config.toml
d_model = 160
head_dim = 32
norm_place = "pre"
attn_scale = 0.177
tie_embeddings = true
extras = ["capped logits"]
init_std_qkv = 0.0266
init_std_up = 0.0266
optimizer = "adamw"
beta2 = 0.98
lr_head = 0.0181
schedule = "wsd"
doc_mask = false
train_tokens = 431500000
Each number is 50 + 10 x the weight over the matrix's rms, rounded and kept within 0 to 99. Layers, rows and columns count from 0.

# down: layer 12 MLP down (transposed), 448x160, rms 0.0973, rows 276-330, columns 40-79
# gate: layer 12 MLP gate, 448x160, rms 0.0962, rows 277-330, columns 40-79
# up: layer 12 MLP up, 448x160, rms 0.0987, rows 277-330, columns 40-79
down276:46 59 64 46 59 35 60 49 63 58 58 55 50 59 57 60 55 45 78 59 50 60 51 34 41 50 49 36 27 47 43 50 49 51 37 23 52 34 43 43
gate277:47 37 52 42 47 50 39 56 57 51 54 56 55 47 37 60 35 52 43 43 57 50 53 58 57 55 56 48 42 42 55 63 48 61 63 44 47 48 35 43
up277:43 60 63 67 52 46 67 54 48 54 72 54 61 48 64 49 34 50 38 41 40 50 47 51 56 61 65 38 52 64 53 49 41 53 42 49 45 65 56 40
down277:54 42 52 52 36 58 61 34 51 50 34 45 53 46 47 56 30 46 45 42 46 56 51 29 71 59 67 52 66 47 58 66 44 55 49 50 45 43 38 54
gate278:41 38 57 45 40 36 48 66 54 55 46 51 42 68 40 55 44 45 35 45 42 54 39 44 38 50 57 64 36 44 34 48 55 65 56 51 49 37 65 51
up278:50 51 28 44 46 51 54 79 65 34 59 36 49 47 41 43 29 49 49 42 64 39 44 44 45 43 48 47 58 54 41 49 44 71 55 37 61 40 40 51
down278:57 55 60 55 47 53 26 33 47 63 36 46 49 34 47 37 60 57 38 44 58 56 58 61 52 58 42 46 48 57 53 55 74 59 48 47 78 59 53 47
gate279:49 64 57 60 50 43 50 39 49 59 61 42 30 46 54 60 31 48 43 62 49 50 56 53 51 55 42 34 51 48 54 49 54 50 52 38 27 42 46 54
up279:55 45 39 61 46 39 42 48 29 57 55 39 34 60 62 56 41 45 39 62 40 45 45 47 62 51 35 51 63 49 54 63 60 47 56 46 50 50 56 43
down279:47 41 57 62 41 42 48 55 38 34 44 54 46 54 24 41 58 31 45 33 43 56 47 39 46 47 59 55 74 39 59 58 47 50 43 47 52 61 58 30
gate280:50 44 58 41 44 55 61 50 52 43 51 44 64 53 53 54 53 30 58 42 41 66 52 56 38 41 38 50 41 60 42 69 63 61 68 44 57 40 51 57
up280:42 47 50 71 51 58 47 65 46 59 41 56 48 52 41 55 64 46 61 53 50 63 54 54 54 54 56 30 53 44 49 43 61 51 65 47 56 59 50 70
down280:42 46 35 55 36 55 48 51 45 45 58 33 63 48 60 48 46 67 49 32 53 51 65 63 64 51 48 37 55 53 54 56 53 38 47 58 60 43 44 58
gate281:57 30 62 78 49 47 57 42 36 48 63 41 58 50 44 49 45 48 67 57 56 45 45 59 61 57 49 59 49 60 46 44 61 51 64 49 53 61 51 38
up281:55 58 49 53 47 53 41 65 44 42 79 42 48 70 56 50 49 44 49 41 37 35 58 60 61 64 71 60 50 54 47 45 42 49 48 54 60 42 49 62
down281:44 63 51 50 44 44 63 60 52 57 48 46 52 49 35 58 43 66 44 38 28 59 38 31 50 41 25 36 54 39 73 35 57 55 59 59 51 39 42 56
gate282:37 32 64 56 74 47 60 28 39 47 61 52 46 54 35 52 42 45 60 50 44 75 59 36 55 47 34 43 39 44 53 59 47 44 53 32 50 37 43 54
up282:62 52 60 45 55 64 46 36 44 47 53 48 48 54 64 53 65 45 52 47 38 65 52 43 48 31 51 54 44 55 37 52 40 36 30 53 43 46 44 66
down282:43 52 55 55 54 45 33 45 54 59 48 55 67 51 48 41 38 67 46 72 62 56 50 42 65 51 45 46 43 35 50 59 53 49 63 57 39 39 44 54
gate283:48 65 40 48 45 46 42 38 52 65 60 36 54 45 47 67 28 49 61 57 38 64 57 58 64 36 43 68 44 52 47 52 65 61 35 52 51 39 38 53
up283:16 57 39 41 46 46 55 44 65 47 40 57 48 60 44 61 42 54 41 41 51 46 39 59 47 34 28 53 44 59 69 58 52 42 68 25 47 63 52 47
down283:57 69 44 39 60 33 35 49 62 56 47 41 61 54 37 65 43 52 53 57 52 60 30 43 47 48 36 50 40 47 33 42 46 65 51 40 53 48 47 39
gate284:70 43 70 47 60 55 45 45 59 19 36 59 75 71 70 51 53 53 63 49 47 40 45 33 52 55 61 52 56 49 72 51 45 49 60 49 39 42 52 57
up284:52 62 64 60 48 59 60 36 38 54 60 53 33 33 50 57 56 51 46 55 62 44 40 63 63 31 41 48 44 62 46 39 43 44 52 49 38 48 68 50
down284:46 41 46 64 51 42 48 46 61 40 46 48 46 55 58 57 47 39 53 52 67 46 48 38 58 50 42 39 43 41 52 50 58 44 34 46 69 57 47 58
gate285:41 52 36 52 58 53 37 56 64 40 37 45 71 49 47 32 57 54 48 38 33 65 43 41 46 67 38 46 55 52 49 46 55 34 43 50 58 57 57 47
up285:58 62 54 60 40 38 48 59 40 50 32 60 45 62 48 43 63 51 55 68 43 45 46 61 45 41 51 62 55 25 50 50 35 36 54 37 54 54 43 61
down285:44 50 61 50 55 42 41 51 58 39 54 43 39 53 54 38 53 47 70 69 60 48 42 69 47 51 51 56 57 30 41 46 44 60 62 53 37 50 66 55
gate286:37 46 50 44 63 51 46 48 73 39 34 56 69 57 53 45 45 43 38 61 50 49 45 54 79 47 50 58 63 44 68 42 47 50 63 61 56 58 55 50
up286:48 60 32 71 36 55 42 50 48 61 44 65 38 38 38 38 52 41 37 45 52 39 53 49 66 44 43 67 35 46 40 52 43 50 60 48 55 48 47 44
down286:56 65 54 50 46 41 50 44 46 50 56 56 60 58 40 55 64 55 49 35 62 47 48 49 42 51 47 31 56 33 58 57 59 62 67 41 46 61 49 45
gate287:46 44 73 63 63 47 57 22 52 46 45 48 38 48 57 49 64 56 61 51 65 49 49 47 50 61 42 52 56 40 43 36 45 48 67 43 43 59 50 63
up287:72 39 35 33 49 40 38 54 53 58 59 51 58 45 52 47 46 41 50 66 53 50 50 60 64 61 41 54 39 36 49 49 49 58 29 60 43 60 40 42
down287:52 59 42 45 53 53 54 38 54 42 58 49 56 54 57 49 42 54 42 61 38 63 53 49 58 49 67 49 47 43 50 46 60 50 45 27 58 37 35 37
gate288:41 57 47 45 50 49 46 65 50 55 46 45 47 45 42 50 52 54 50 43 50 62 47 69 59 62 54 49 46 50 60 54 67 62 44 44 46 38 51 39
up288:48 45 50 53 48 58 46 54 25 46 49 47 51 48 30 57 69 66 53 43 36 49 58 60 58 47 57 62 56 54 38 48 55 47 56 50 49 61 58 53
down288:59 45 56 63 41 38 44 56 38 52 42 63 47 44 52 49 52 52 51 58 63 47 52 54 59 48 68 66 52 51 72 34 36 56 50 49 52 48 64 55
gate289:37 67 47 41 58 55 26 47 42 48 50 60 43 53 37 54 40 65 52 38 59 52 55 51 61 50 34 45 56 35 62 48 45 50 61 40 41 50 26 35
up289:38 50 28 34 55 36 38 50 53 64 41 52 59 51 56 54 53 72 62 58 49 51 52 46 54 65 47 57 55 37 57 44 48 46 38 47 42 43 46 49
down289:47 55 39 62 51 45 47 47 38 51 49 58 48 47 42 52 48 41 57 45 38 43 61 47 69 37 49 70 55 63 55 36 32 44 50 54 52 61 45 48
gate290:47 69 44 42 43 45 60 60 57 63 43 46 44 56 63 49 55 57 64 43 55 46 50 46 48 44 56 47 48 38 41 63 38 48 53 55 38 60 46 52
up290:56 78 32 64 48 44 45 54 47 45 46 51 36 57 54 44 44 55 47 57 53 59 43 39 60 75 71 32 43 53 57 62 60 62 56 41 44 52 34 44
down290:42 45 51 31 47 83 56 28 50 59 44 62 55 51 58 54 45 55 58 63 50 45 54 42 36 56 43 52 52 63 52 43 59 56 60 51 64 55 47 45
gate291:56 43 38 52 48 33 40 48 43 58 56 52 63 36 65 48 36 45 55 29 42 47 81 62 56 57 41 50 31 28 39 60 66 34 52 38 47 37 37 52
up291:40 52 57 69 47 52 40 53 39 48 68 47 55 33 69 31 52 44 37 25 23 30 60 58 57 38 46 52 44 40 41 58 57 48 57 69 45 37 40 66
down291:58 61 49 42 44 71 67 52 53 36 30 47 52 64 40 61 51 66 40 50 51 53 38 57 45 47 58 61 49 71 64 48 49 55 51 52 61 64 57 52
gate292:34 45 50 44 39 30 52 59 37 58 35 62 64 51 55 43 41 44 45 46 64 55 52 70 70 50 59 33 36 38 59 63 60 40 42 44 51 60 60 52
up292:42 42 41 41 53 44 42 46 51 31 48 46 59 54 60 75 49 61 42 51 47 48 47 28 42 47 58 64 68 58 39 60 35 41 41 65 38 55 51 36
down292:36 49 53 49 50 25 61 59 57 55 46 42 35 48 51 59 46 42 63 69 46 66 42 65 59 42 54 50 64 54 62 46 28 52 76 40 74 54 28 44
gate293:63 31 48 39 52 55 53 44 60 46 47 37 52 50 48 40 53 48 50 57 63 58 43 38 38 45 52 68 46 53 36 51 52 70 58 42 50 43 54 40
up293:36 47 42 66 58 30 58 46 63 35 58 52 54 53 27 64 28 38 55 57 39 68 41 47 78 44 35 48 59 40 66 57 46 50 48 51 55 45 67 39
down293:64 40 36 58 59 48 43 48 51 53 55 48 59 38 50 52 47 61 39 41 53 54 45 53 43 46 50 60 54 54 44 44 66 47 55 40 49 28 47 42
gate294:41 45 59 41 48 58 48 60 48 62 51 63 62 51 53 49 50 54 67 62 56 49 61 48 65 53 36 56 67 57 37 50 49 48 47 46 52 50 48 57
up294:49 39 55 51 50 40 43 56 60 62 43 51 58 50 53 58 40 38 42 33 53 32 48 44 60 39 54 41 34 53 32 57 52 38 53 59 33 42 56 61
down294:42 55 52 76 53 49 42 58 45 49 53 43 54 49 54 65 48 46 50 44 28 65 35 43 58 53 50 63 55 25 43 53 37 51 57 43 44 51 65 60
gate295:40 67 56 54 69 48 39 58 54 38 46 45 58 65 46 56 68 57 50 60 54 35 71 51 44 49 56 42 70 43 44 42 62 54 52 50 68 53 46 52
up295:51 43 27 51 44 51 41 30 44 43 55 34 55 55 48 40 60 45 47 32 61 53 68 44 46 30 47 35 35 49 44 55 42 46 38 78 35 50 54 54
down295:46 64 63 57 34 61 45 43 41 39 59 68 53 41 56 52 40 51 59 42 54 21 53 47 42 39 48 42 34 45 62 34 54 29 53 51 49 40 49 45
gate296:66 38 45 45 55 40 24 34 62 43 22 51 53 38 49 65 51 60 65 48 58 60 47 44 56 50 53 54 63 50 39 39 44 45 42 22 43 50 69 52
up296:70 26 58 50 35 47 40 49 60 69 51 66 40 46 62 72 52 42 72 44 51 42 43 51 60 14 36 52 54 58 53 67 52 47 43 47 61 65 64 57
down296:61 53 42 48 41 47 34 48 47 66 34 53 43 43 36 63 48 39 56 58 62 55 62 33 52 26 61 56 42 61 49 53 39 46 64 32 50 85 56 66
gate297:47 51 57 39 67 52 75 59 53 49 45 71 71 56 36 40 45 44 47 61 55 49 39 45 32 56 34 62 48 40 54 43 52 39 31 52 52 55 52 59
up297:48 57 62 52 51 32 25 50 47 31 60 49 41 40 63 66 49 54 49 43 54 50 49 32 61 50 58 52 57 61 41 33 55 49 56 55 52 53 36 25
down297:47 52 54 57 68 69 62 50 44 38 49 53 45 50 36 52 47 33 36 58 53 44 53 35 49 47 35 52 49 39 50 46 63 55 36 45 40 61 42 66
gate298:51 35 51 51 46 30 54 53 66 50 40 42 55 44 48 61 45 56 62 59 54 77 50 65 62 33 63 44 56 60 73 59 42 57 61 60 42 47 55 45
up298:47 65 41 57 53 37 59 54 50 63 42 54 59 44 54 58 44 59 56 44 68 47 34 44 42 45 49 60 31 49 51 37 61 51 43 50 39 48 41 37
down298:38 60 35 61 33 56 51 56 38 52 54 44 54 55 41 46 40 49 41 63 46 45 49 38 45 49 50 55 53 38 37 36 40 47 49 37 41 57 51 45
gate299:64 45 60 52 39 40 30 42 51 66 39 59 51 47 32 45 52 40 50 41 54 70 56 45 56 51 56 53 27 37 39 45 62 41 47 57 48 45 64 45
up299:52 67 61 49 59 57 56 42 64 46 57 64 62 56 45 56 39 38 50 42 55 39 52 49 47 36 50 66 49 38 49 56 43 50 45 48 37 36 69 48
down299:59 45 55 58 49 76 70 51 63 33 45 61 54 27 60 56 46 20 32 33 55 45 48 50 45 51 63 43 44 40 55 50 61 59 52 43 52 50 62 50
gate300:48 54 39 31 68 62 35 47 37 62 46 41 43 58 44 52 54 48 57 56 50 59 46 50 72 37 46 61 66 40 39 44 48 50 34 54 53 41 54 67
up300:65 40 32 43 40 40 54 50 64 63 68 53 32 60 54 44 32 52 47 50 53 59 36 42 37 57 31 50 49 64 57 33 68 55 52 57 67 55 57 47
down300:63 64 52 64 36 49 56 50 64 34 53 38 61 25 54 52 46 61 60 54 40 39 62 58 32 42 38 41 44 50 26 55 26 69 61 54 41 62 50 49
gate301:48 42 46 43 41 45 51 68 46 58 41 58 44 41 55 60 48 44 66 49 54 65 62 50 57 50 46 49 59 45 40 51 53 50 51 51 50 34 45 46
up301:52 39 48 72 34 53 55 52 64 36 52 51 47 57 48 54 47 63 53 55 61 37 41 26 40 47 58 69 35 45 79 51 48 56 46 45 44 67 38 57
down301:46 56 59 44 66 38 47 58 67 42 46 45 51 37 53 58 35 64 55 49 53 41 69 35 59 42 43 69 45 26 68 55 70 49 44 43 33 49 65 60
gate302:56 51 34 39 38 58 62 46 50 41 66 61 40 61 51 45 55 50 48 55 41 50 58 55 54 58 46 43 40 53 63 39 53 55 40 52 54 44 50 26
up302:53 73 32 62 56 58 61 61 49 48 67 47 44 32 33 51 57 50 43 63 56 42 50 43 49 41 55 54 49 70 53 56 47 40 65 45 62 39 39 46
down302:62 45 44 32 68 57 50 45 57 26 58 49 57 69 41 45 41 37 53 51 67 51 41 51 41 43 72 60 48 48 60 41 40 49 40 48 43 63 51 34
gate303:47 57 62 44 50 37 43 52 52 34 50 38 52 54 65 52 44 44 39 49 48 65 55 39 44 60 48 42 50 42 31 44 56 66 46 46 57 63 45 46
up303:59 52 54 40 61 59 54 45 54 56 32 57 59 56 61 49 48 45 51 64 54 51 57 33 47 40 36 53 29 47 53 47 37 51 54 36 38 61 47 52
down303:49 70 45 54 47 41 60 51 49 43 67 38 49 44 62 41 53 47 54 50 48 41 50 54 52 44 46 55 44 55 46 45 42 54 41 54 60 54 40 59
gate304:51 37 45 54 55 49 50 58 36 31 52 52 64 44 59 44 48 51 65 63 46 42 58 45 57 52 45 50 53 37 57 53 45 51 55 45 67 51 58 70
up304:52 41 29 48 46 50 46 53 79 38 54 40 42 55 48 57 37 41 58 34 56 63 54 58 36 61 49 56 43 55 56 60 52 39 64 54 33 65 49 31
down304:48 43 49 55 52 62 51 41 44 58 47 70 55 58 43 62 54 53 45 49 56 50 53 44 55 54 49 55 57 31 44 36 64 63 47 50 59 32 64 45
gate305:26 58 57 52 66 44 57 39 63 44 38 39 37 76 52 44 40 70 50 46 49 52 47 63 43 55 56 54 37 53 43 35 58 57 41 70 38 58 46 45
up305:51 48 56 53 59 39 43 57 39 59 56 53 43 47 44 47 54 47 51 47 56 33 43 44 47 58 58 39 52 34 45 60 53 42 44 58 55 51 47 45
down305:44 53 55 44 53 32 56 38 54 53 51 53 45 68 44 51 54 51 20 60 43 47 49 49 50 59 55 53 41 51 55 58 45 44 63 57 46 37 67 42
gate306:36 58 62 62 46 54 55 53 66 49 61 28 33 66 38 45 40 47 47 52 51 45 55 37 43 55 44 41 43 25 54 49 73 68 53 31 45 38 61 47
up306:38 69 39 52 64 50 32 38 33 64 47 50 26 29 38 53 71 51 59 39 49 40 49 46 49 48 31 41 54 52 59 49 44 61 46 57 46 56 67 46
down306:51 45 40 54 32 41 58 60 60 47 72 61 42 52 51 54 58 35 47 29 47 60 33 39 39 43 28 54 59 52 57 50 51 68 31 60 55 56 60 42
gate307:43 52 73 39 36 50 30 52 44 34 54 36 39 39 59 67 59 59 43 53 44 63 41 44 49 53 41 62 54 39 41 56 58 43 58 62 50 59 45 52
up307:50 50 49 53 48 50 48 45 55 45 66 37 26 37 44 57 40 42 35 45 53 59 41 44 43 45 71 59 42 50 47 35 62 67 44 39 58 43 61 39
down307:63 55 45 57 64 46 59 44 60 58 46 64 50 59 41 56 48 46 63 42 29 46 62 56 40 55 66 53 53 38 71 51 64 42 48 72 53 44 37 59
gate308:51 33 39 43 43 39 54 57 54 24 46 40 60 47 62 45 51 58 66 56 53 61 56 39 45 66 45 57 58 41 60 66 69 56 51 43 40 47 56 53
up308:61 57 46 39 45 37 65 57 40 38 43 46 59 34 72 39 40 50 51 64 50 51 34 41 47 75 40 49 54 28 40 64 29 48 53 49 63 45 43 57
down308:51 62 41 59 40 43 54 43 38 43 52 34 33 52 44 63 38 54 36 32 31 47 30 56 39 57 51 71 44 51 34 36 26 41 46 49 56 48 46 43
gate309:33 42 30 42 58 45 54 51 37 46 59 52 40 48 48 59 50 46 42 62 44 53 55 58 68 59 45 62 41 56 63 41 48 50 53 34 44 44 45 45
up309:41 68 48 59 67 55 63 56 35 51 71 60 35 52 43 35 71 57 49 67 29 34 56 52 65 61 48 42 47 59 54 42 47 46 54 43 71 41 39 43
down309:44 68 56 45 75 54 40 51 41 50 57 45 64 47 47 53 57 44 56 48 44 45 50 55 50 58 42 47 43 68 46 39 49 51 43 43 74 56 50 34
gate310:52 54 45 41 65 51 50 35 40 48 33 55 58 38 57 70 47 34 63 49 40 58 58 42 55 70 44 35 47 42 41 55 61 19 54 43 51 42 60 53
up310:59 52 46 37 47 49 39 32 57 63 50 59 55 38 28 54 59 40 50 38 51 51 49 38 47 48 45 41 59 51 42 59 52 47 61 46 48 51 47 53
down310:50 56 42 48 62 40 47 51 51 38 56 51 53 52 45 48 45 56 59 68 43 39 49 47 42 53 55 51 44 56 65 43 55 33 47 47 45 46 54 57
gate311:50 27 51 53 50 33 41 45 67 43 45 60 29 63 35 59 57 44 52 53 44 58 47 59 61 47 28 45 40 48 44 46 45 53 64 50 35 50 58 47
up311:34 58 43 58 45 47 34 60 42 56 48 50 54 56 61 44 51 54 47 37 52 41 45 39 30 40 76 51 54 58 38 51 31 43 46 45 48 39 60 51
down311:44 58 65 37 43 47 55 47 50 59 35 41 53 51 38 44 41 57 45 49 54 40 61 37 44 57 48 37 57 55 58 50 62 57 35 57 72 61 39 61
gate312:66 48 50 29 53 49 51 53 52 46 59 42 54 49 61 57 58 42 51 49 62 70 47 62 40 38 51 65 34 51 73 72 40 51 46 37 50 59 35 42
up312:51 45 65 55 50 43 59 59 39 43 62 63 65 70 45 56 55 52 56 30 37 57 43 57 40 70 55 35 25 59 36 61 47 49 55 58 70 45 39 44
down312:36 58 59 79 51 34 42 52 58 45 57 44 42 43 50 39 63 66 43 49 63 49 49 53 57 45 50 43 64 53 43 40 42 63 60 67 40 43 32 50
gate313:33 49 57 48 52 37 38 53 48 54 58 49 58 66 58 51 44 47 65 62 43 58 69 49 72 38 33 33 66 38 39 43 62 48 55 38 57 53 62 53
up313:40 50 51 53 58 39 22 63 49 27 62 47 54 37 46 53 46 53 40 36 33 54 43 51 58 63 56 43 56 36 58 55 59 47 61 63 46 61 32 50
down313:56 34 62 60 27 48 47 50 66 40 49 76 50 58 69 53 66 39 58 45 64 40 59 48 51 47 57 31 54 51 76 52 36 63 57 56 43 48 38 58
gate314:61 48 45 37 47 58 32 38 57 43 35 42 61 59 43 52 50 55 58 49 59 47 46 57 72 42 46 37 57 47 57 60 49 55 50 65 52 61 55 59
up314:47 63 55 44 52 49 66 54 57 62 51 50 55 44 56 48 64 41 45 45 57 47 48 52 60 53 70 39 51 52 60 44 55 62 52 64 63 59 51 42
down314:29 42 53 65 45 44 78 50 42 65 52 59 43 36 61 59 47 65 45 39 47 36 40 46 58 51 44 45 61 49 49 48 51 51 55 41 73 34 58 51
gate315:42 42 54 36 63 32 48 63 49 59 44 46 59 55 50 69 40 46 69 49 56 54 62 54 59 32 42 56 38 49 61 63 59 54 36 44 51 59 46 50
up315:60 47 36 58 49 51 59 41 52 51 69 67 54 41 53 46 61 45 34 28 40 57 42 64 46 47 61 45 64 44 19 23 46 26 61 33 50 67 78 53
down315:61 35 46 56 53 51 41 47 55 67 49 48 54 47 51 39 55 36 48 48 67 59 46 50 50 50 44 44 54 75 56 50 48 72 49 49 44 56 54 49
gate316:49 52 41 38 54 47 37 53 58 42 52 53 39 65 41 62 54 48 45 64 54 40 65 52 55 60 64 57 35 56 49 56 64 65 55 42 53 37 46 61
up316:48 62 55 39 61 66 55 35 48 59 42 52 53 64 34 26 57 57 33 58 68 37 45 67 56 39 42 51 53 50 52 38 62 41 37 27 48 53 61 37
down316:37 59 55 55 41 48 49 59 60 47 60 47 63 49 39 45 62 64 51 63 41 52 41 46 42 74 62 47 31 52 53 40 56 62 48 46 60 50 66 72
gate317:47 37 36 51 49 44 44 38 51 38 58 61 52 48 51 61 37 46 64 56 69 63 55 51 48 61 38 63 66 42 54 58 54 55 50 48 27 31 42 53
up317:75 46 48 60 47 60 61 40 48 57 32 63 53 70 36 44 77 70 55 63 38 53 69 57 37 47 44 53 67 50 60 41 60 63 79 65 53 63 58 62
down317:54 51 51 46 45 50 30 55 38 54 53 57 41 40 54 44 59 56 62 40 49 45 48 60 46 52 60 55 49 45 61 46 60 53 52 36 58 48 72 40
gate318:55 53 62 62 66 38 19 68 77 29 64 54 55 57 74 53 49 50 61 43 56 47 58 50 45 59 66 40 49 36 58 33 52 65 50 39 46 50 52 50
up318:47 43 47 52 41 34 62 50 68 51 47 49 45 51 51 36 64 48 43 35 54 51 56 51 49 44 46 64 77 62 41 59 41 54 59 53 60 50 56 48
down318:42 50 43 39 52 45 48 45 47 57 45 33 46 52 36 53 42 44 39 52 51 49 58 45 60 47 65 47 73 53 49 49 54 55 38 74 28 44 54 56
gate319:31 51 41 45 57 48 54 50 58 58 48 38 65 46 67 54 45 63 65 56 55 66 38 59 63 35 32 49 44 60 38 62 66 44 45 46 47 58 50 43
up319:56 53 21 41 42 31 39 41 65 46 48 72 64 47 59 45 43 56 64 52 44 48 35 58 53 36 48 65 54 35 34 47 53 58 49 48 43 72 54 41
down319:47 51 63 60 56 41 51 58 62 45 64 41 44 61 54 47 60 41 59 53 67 62 54 58 49 42 59 58 70 37 51 51 52 47 62 50 44 67 59 50
gate320:31 45 45 61 43 72 56 41 56 44 58 43 39 48 54 62 61 53 60 45 52 39 44 49 58 57 54 73 48 42 47 35 54 44 53 58 49 41 41 54
up320:47 51 59 53 22 52 66 41 53 61 42 54 45 54 63 62 51 30 49 54 65 57 42 49 45 59 41 41 52 43 64 53 60 38 45 47 56 58 37 54
down320:45 49 36 31 49 60 38 55 53 41 38 57 55 49 45 35 63 50 38 70 49 35 54 48 61 45 45 49 42 44 55 56 44 56 63 43 59 32 56 48
gate321:42 47 40 46 62 28 65 68 40 55 43 51 37 49 28 43 43 39 48 46 50 52 56 55 60 55 11 59 40 48 63 43 54 36 58 55 65 37 55 38
up321:49 44 47 39 52 59 47 58 55 40 43 45 44 38 46 60 60 49 45 56 63 65 39 38 52 53 75 53 55 47 62 49 59 40 58 51 39 43 49 43
down321:43 62 54 27 43 53 62 50 77 40 57 47 30 58 56 56 60 50 29 31 42 54 29 45 40 46 61 43 55 53 44 48 44 48 49 52 23 49 59 60
gate322:45 59 50 35 40 50 54 68 68 52 41 47 63 46 59 61 48 41 46 53 65 35 41 44 46 55 58 42 43 51 44 52 46 48 38 56 43 52 63 38
up322:54 54 69 50 44 58 50 33 60 52 49 62 65 54 54 52 58 45 49 67 58 57 49 50 50 62 54 50 48 46 50 48 61 50 63 52 33 47 59 55
down322:69 65 48 45 49 47 66 50 47 45 43 69 41 62 50 57 56 60 53 43 49 63 56 58 60 47 39 49 34 51 54 52 46 62 50 49 34 47 53 55
gate323:42 48 59 51 39 45 23 55 58 54 63 56 43 39 59 54 40 57 48 42 39 53 41 46 61 58 35 53 60 32 49 68 52 64 69 40 61 36 52 59
up323:55 50 46 56 58 39 54 38 74 56 49 68 48 48 61 28 35 43 56 46 26 40 43 49 54 36 42 58 66 48 54 56 52 46 63 55 44 43 48 56
down323:31 52 62 47 36 34 59 48 57 61 27 62 52 57 44 49 44 65 45 60 62 43 29 62 55 55 31 44 57 65 50 37 46 53 40 39 55 59 58 58
gate324:45 59 52 27 43 46 37 82 41 40 35 51 53 53 51 60 55 51 50 60 77 53 55 49 57 61 43 44 48 45 72 50 47 56 43 47 46 56 58 52
up324:47 48 58 48 47 25 38 44 70 58 65 35 58 62 58 60 50 61 38 42 52 62 63 59 54 53 64 39 42 51 82 43 47 48 51 41 60 44 47 50
down324:44 32 50 30 62 60 67 61 53 66 46 45 38 46 51 65 60 56 35 42 53 47 46 73 50 39 52 52 50 76 33 45 43 66 43 47 51 64 57 63
gate325:34 60 40 40 66 39 73 53 59 56 40 54 58 43 39 58 34 52 57 79 67 54 37 65 58 51 32 51 43 52 57 51 58 48 57 42 44 53 47 30
up325:53 45 42 49 41 63 56 42 65 58 38 28 47 28 44 43 43 57 55 49 40 62 45 34 48 44 63 51 71 62 69 51 38 28 55 69 49 52 36 35
down325:49 53 55 30 45 54 58 47 42 38 32 49 39 50 56 49 58 39 74 52 64 57 49 56 42 43 49 37 44 45 52 71 34 42 46 73 46 40 67 64
gate326:54 53 44 39 49 42 41 45 61 56 41 45 65 48 36 51 39 61 59 38 34 50 58 46 62 40 57 40 48 41 74 54 54 51 55 54 35 53 58 66
up326:36 56 43 46 49 32 72 64 36 72 56 50 29 43 44 51 42 36 55 51 55 50 54 57 40 51 43 42 33 58 36 45 40 71 52 43 47 30 53 53
down326:39 63 36 53 48 52 59 55 47 45 42 39 38 50 47 51 65 52 38 47 50 38 44 60 71 40 35 63 50 37 48 26 52 51 54 48 45 45 30 72
gate327:35 48 62 38 51 50 34 49 45 50 56 48 67 47 47 43 59 51 48 37 44 52 47 39 46 56 44 55 68 53 54 42 58 60 52 32 38 58 62 57
up327:39 60 63 43 57 44 51 50 69 51 50 56 52 44 51 34 53 51 38 51 43 49 54 48 56 49 53 51 39 55 57 64 54 42 57 50 40 63 55 39
down327:51 55 38 54 66 73 56 45 52 38 45 46 41 51 46 57 61 43 51 47 45 50 35 57 52 46 50 66 55 46 69 49 52 42 52 45 35 66 50 55
gate328:60 63 39 55 57 49 48 39 29 43 37 32 45 62 46 50 52 36 37 69 37 61 51 61 66 56 48 33 31 30 41 41 57 46 45 42 26 52 46 52
up328:37 52 61 50 48 57 66 60 58 67 51 55 49 64 56 62 51 36 73 41 45 30 55 48 49 46 51 66 51 61 53 44 55 47 60 63 52 48 51 60
down328:60 46 53 67 47 45 45 44 45 42 57 48 50 57 35 41 52 48 34 62 48 47 60 49 44 47 57 40 49 59 47 56 54 52 52 43 41 57 45 50
gate329:51 47 55 32 44 49 65 64 53 49 57 68 61 44 74 60 34 57 54 45 56 52 51 70 62 53 36 34 16 48 53 34 50 57 73 35 54 50 67 36
up329:68 45 60 59 64 44 46 44 39 49 40 38 50 59 50 45 49 48 54 51 51 47 45 52 54 53 56 42 41 51 45 45 32 40 57 44 30 52 31 50
down329:34 62 57 43 43 45 43 56 60 60 49 49 42 40 57 50 55 54 49 46 54 40 49 52 56 50 39 45 57 55 44 57 73 44 56 59 43 55 52 68
gate330:33 53 45 49 63 42 47 55 55 58 74 50 48 59 64 57 60 59 53 52 58 55 49 57 66 40 43 62 47 31 57 49 56 43 35 30 46 71 36 58
up330:39 49 60 60 53 33 49 53 44 55 40 50 41 37 54 71 41 49 69 49 59 52 51 56 50 70 38 51 42 59 52 58 42 42 41 50 54 58 59 29
down330:48 63 44 47 41 67 51 27 48 52 53 43 58 48 57 45 43 46 54 53 52 61 45 41 52 50 55 41 42 37 61 37 55 65 43 30 74 52 47 58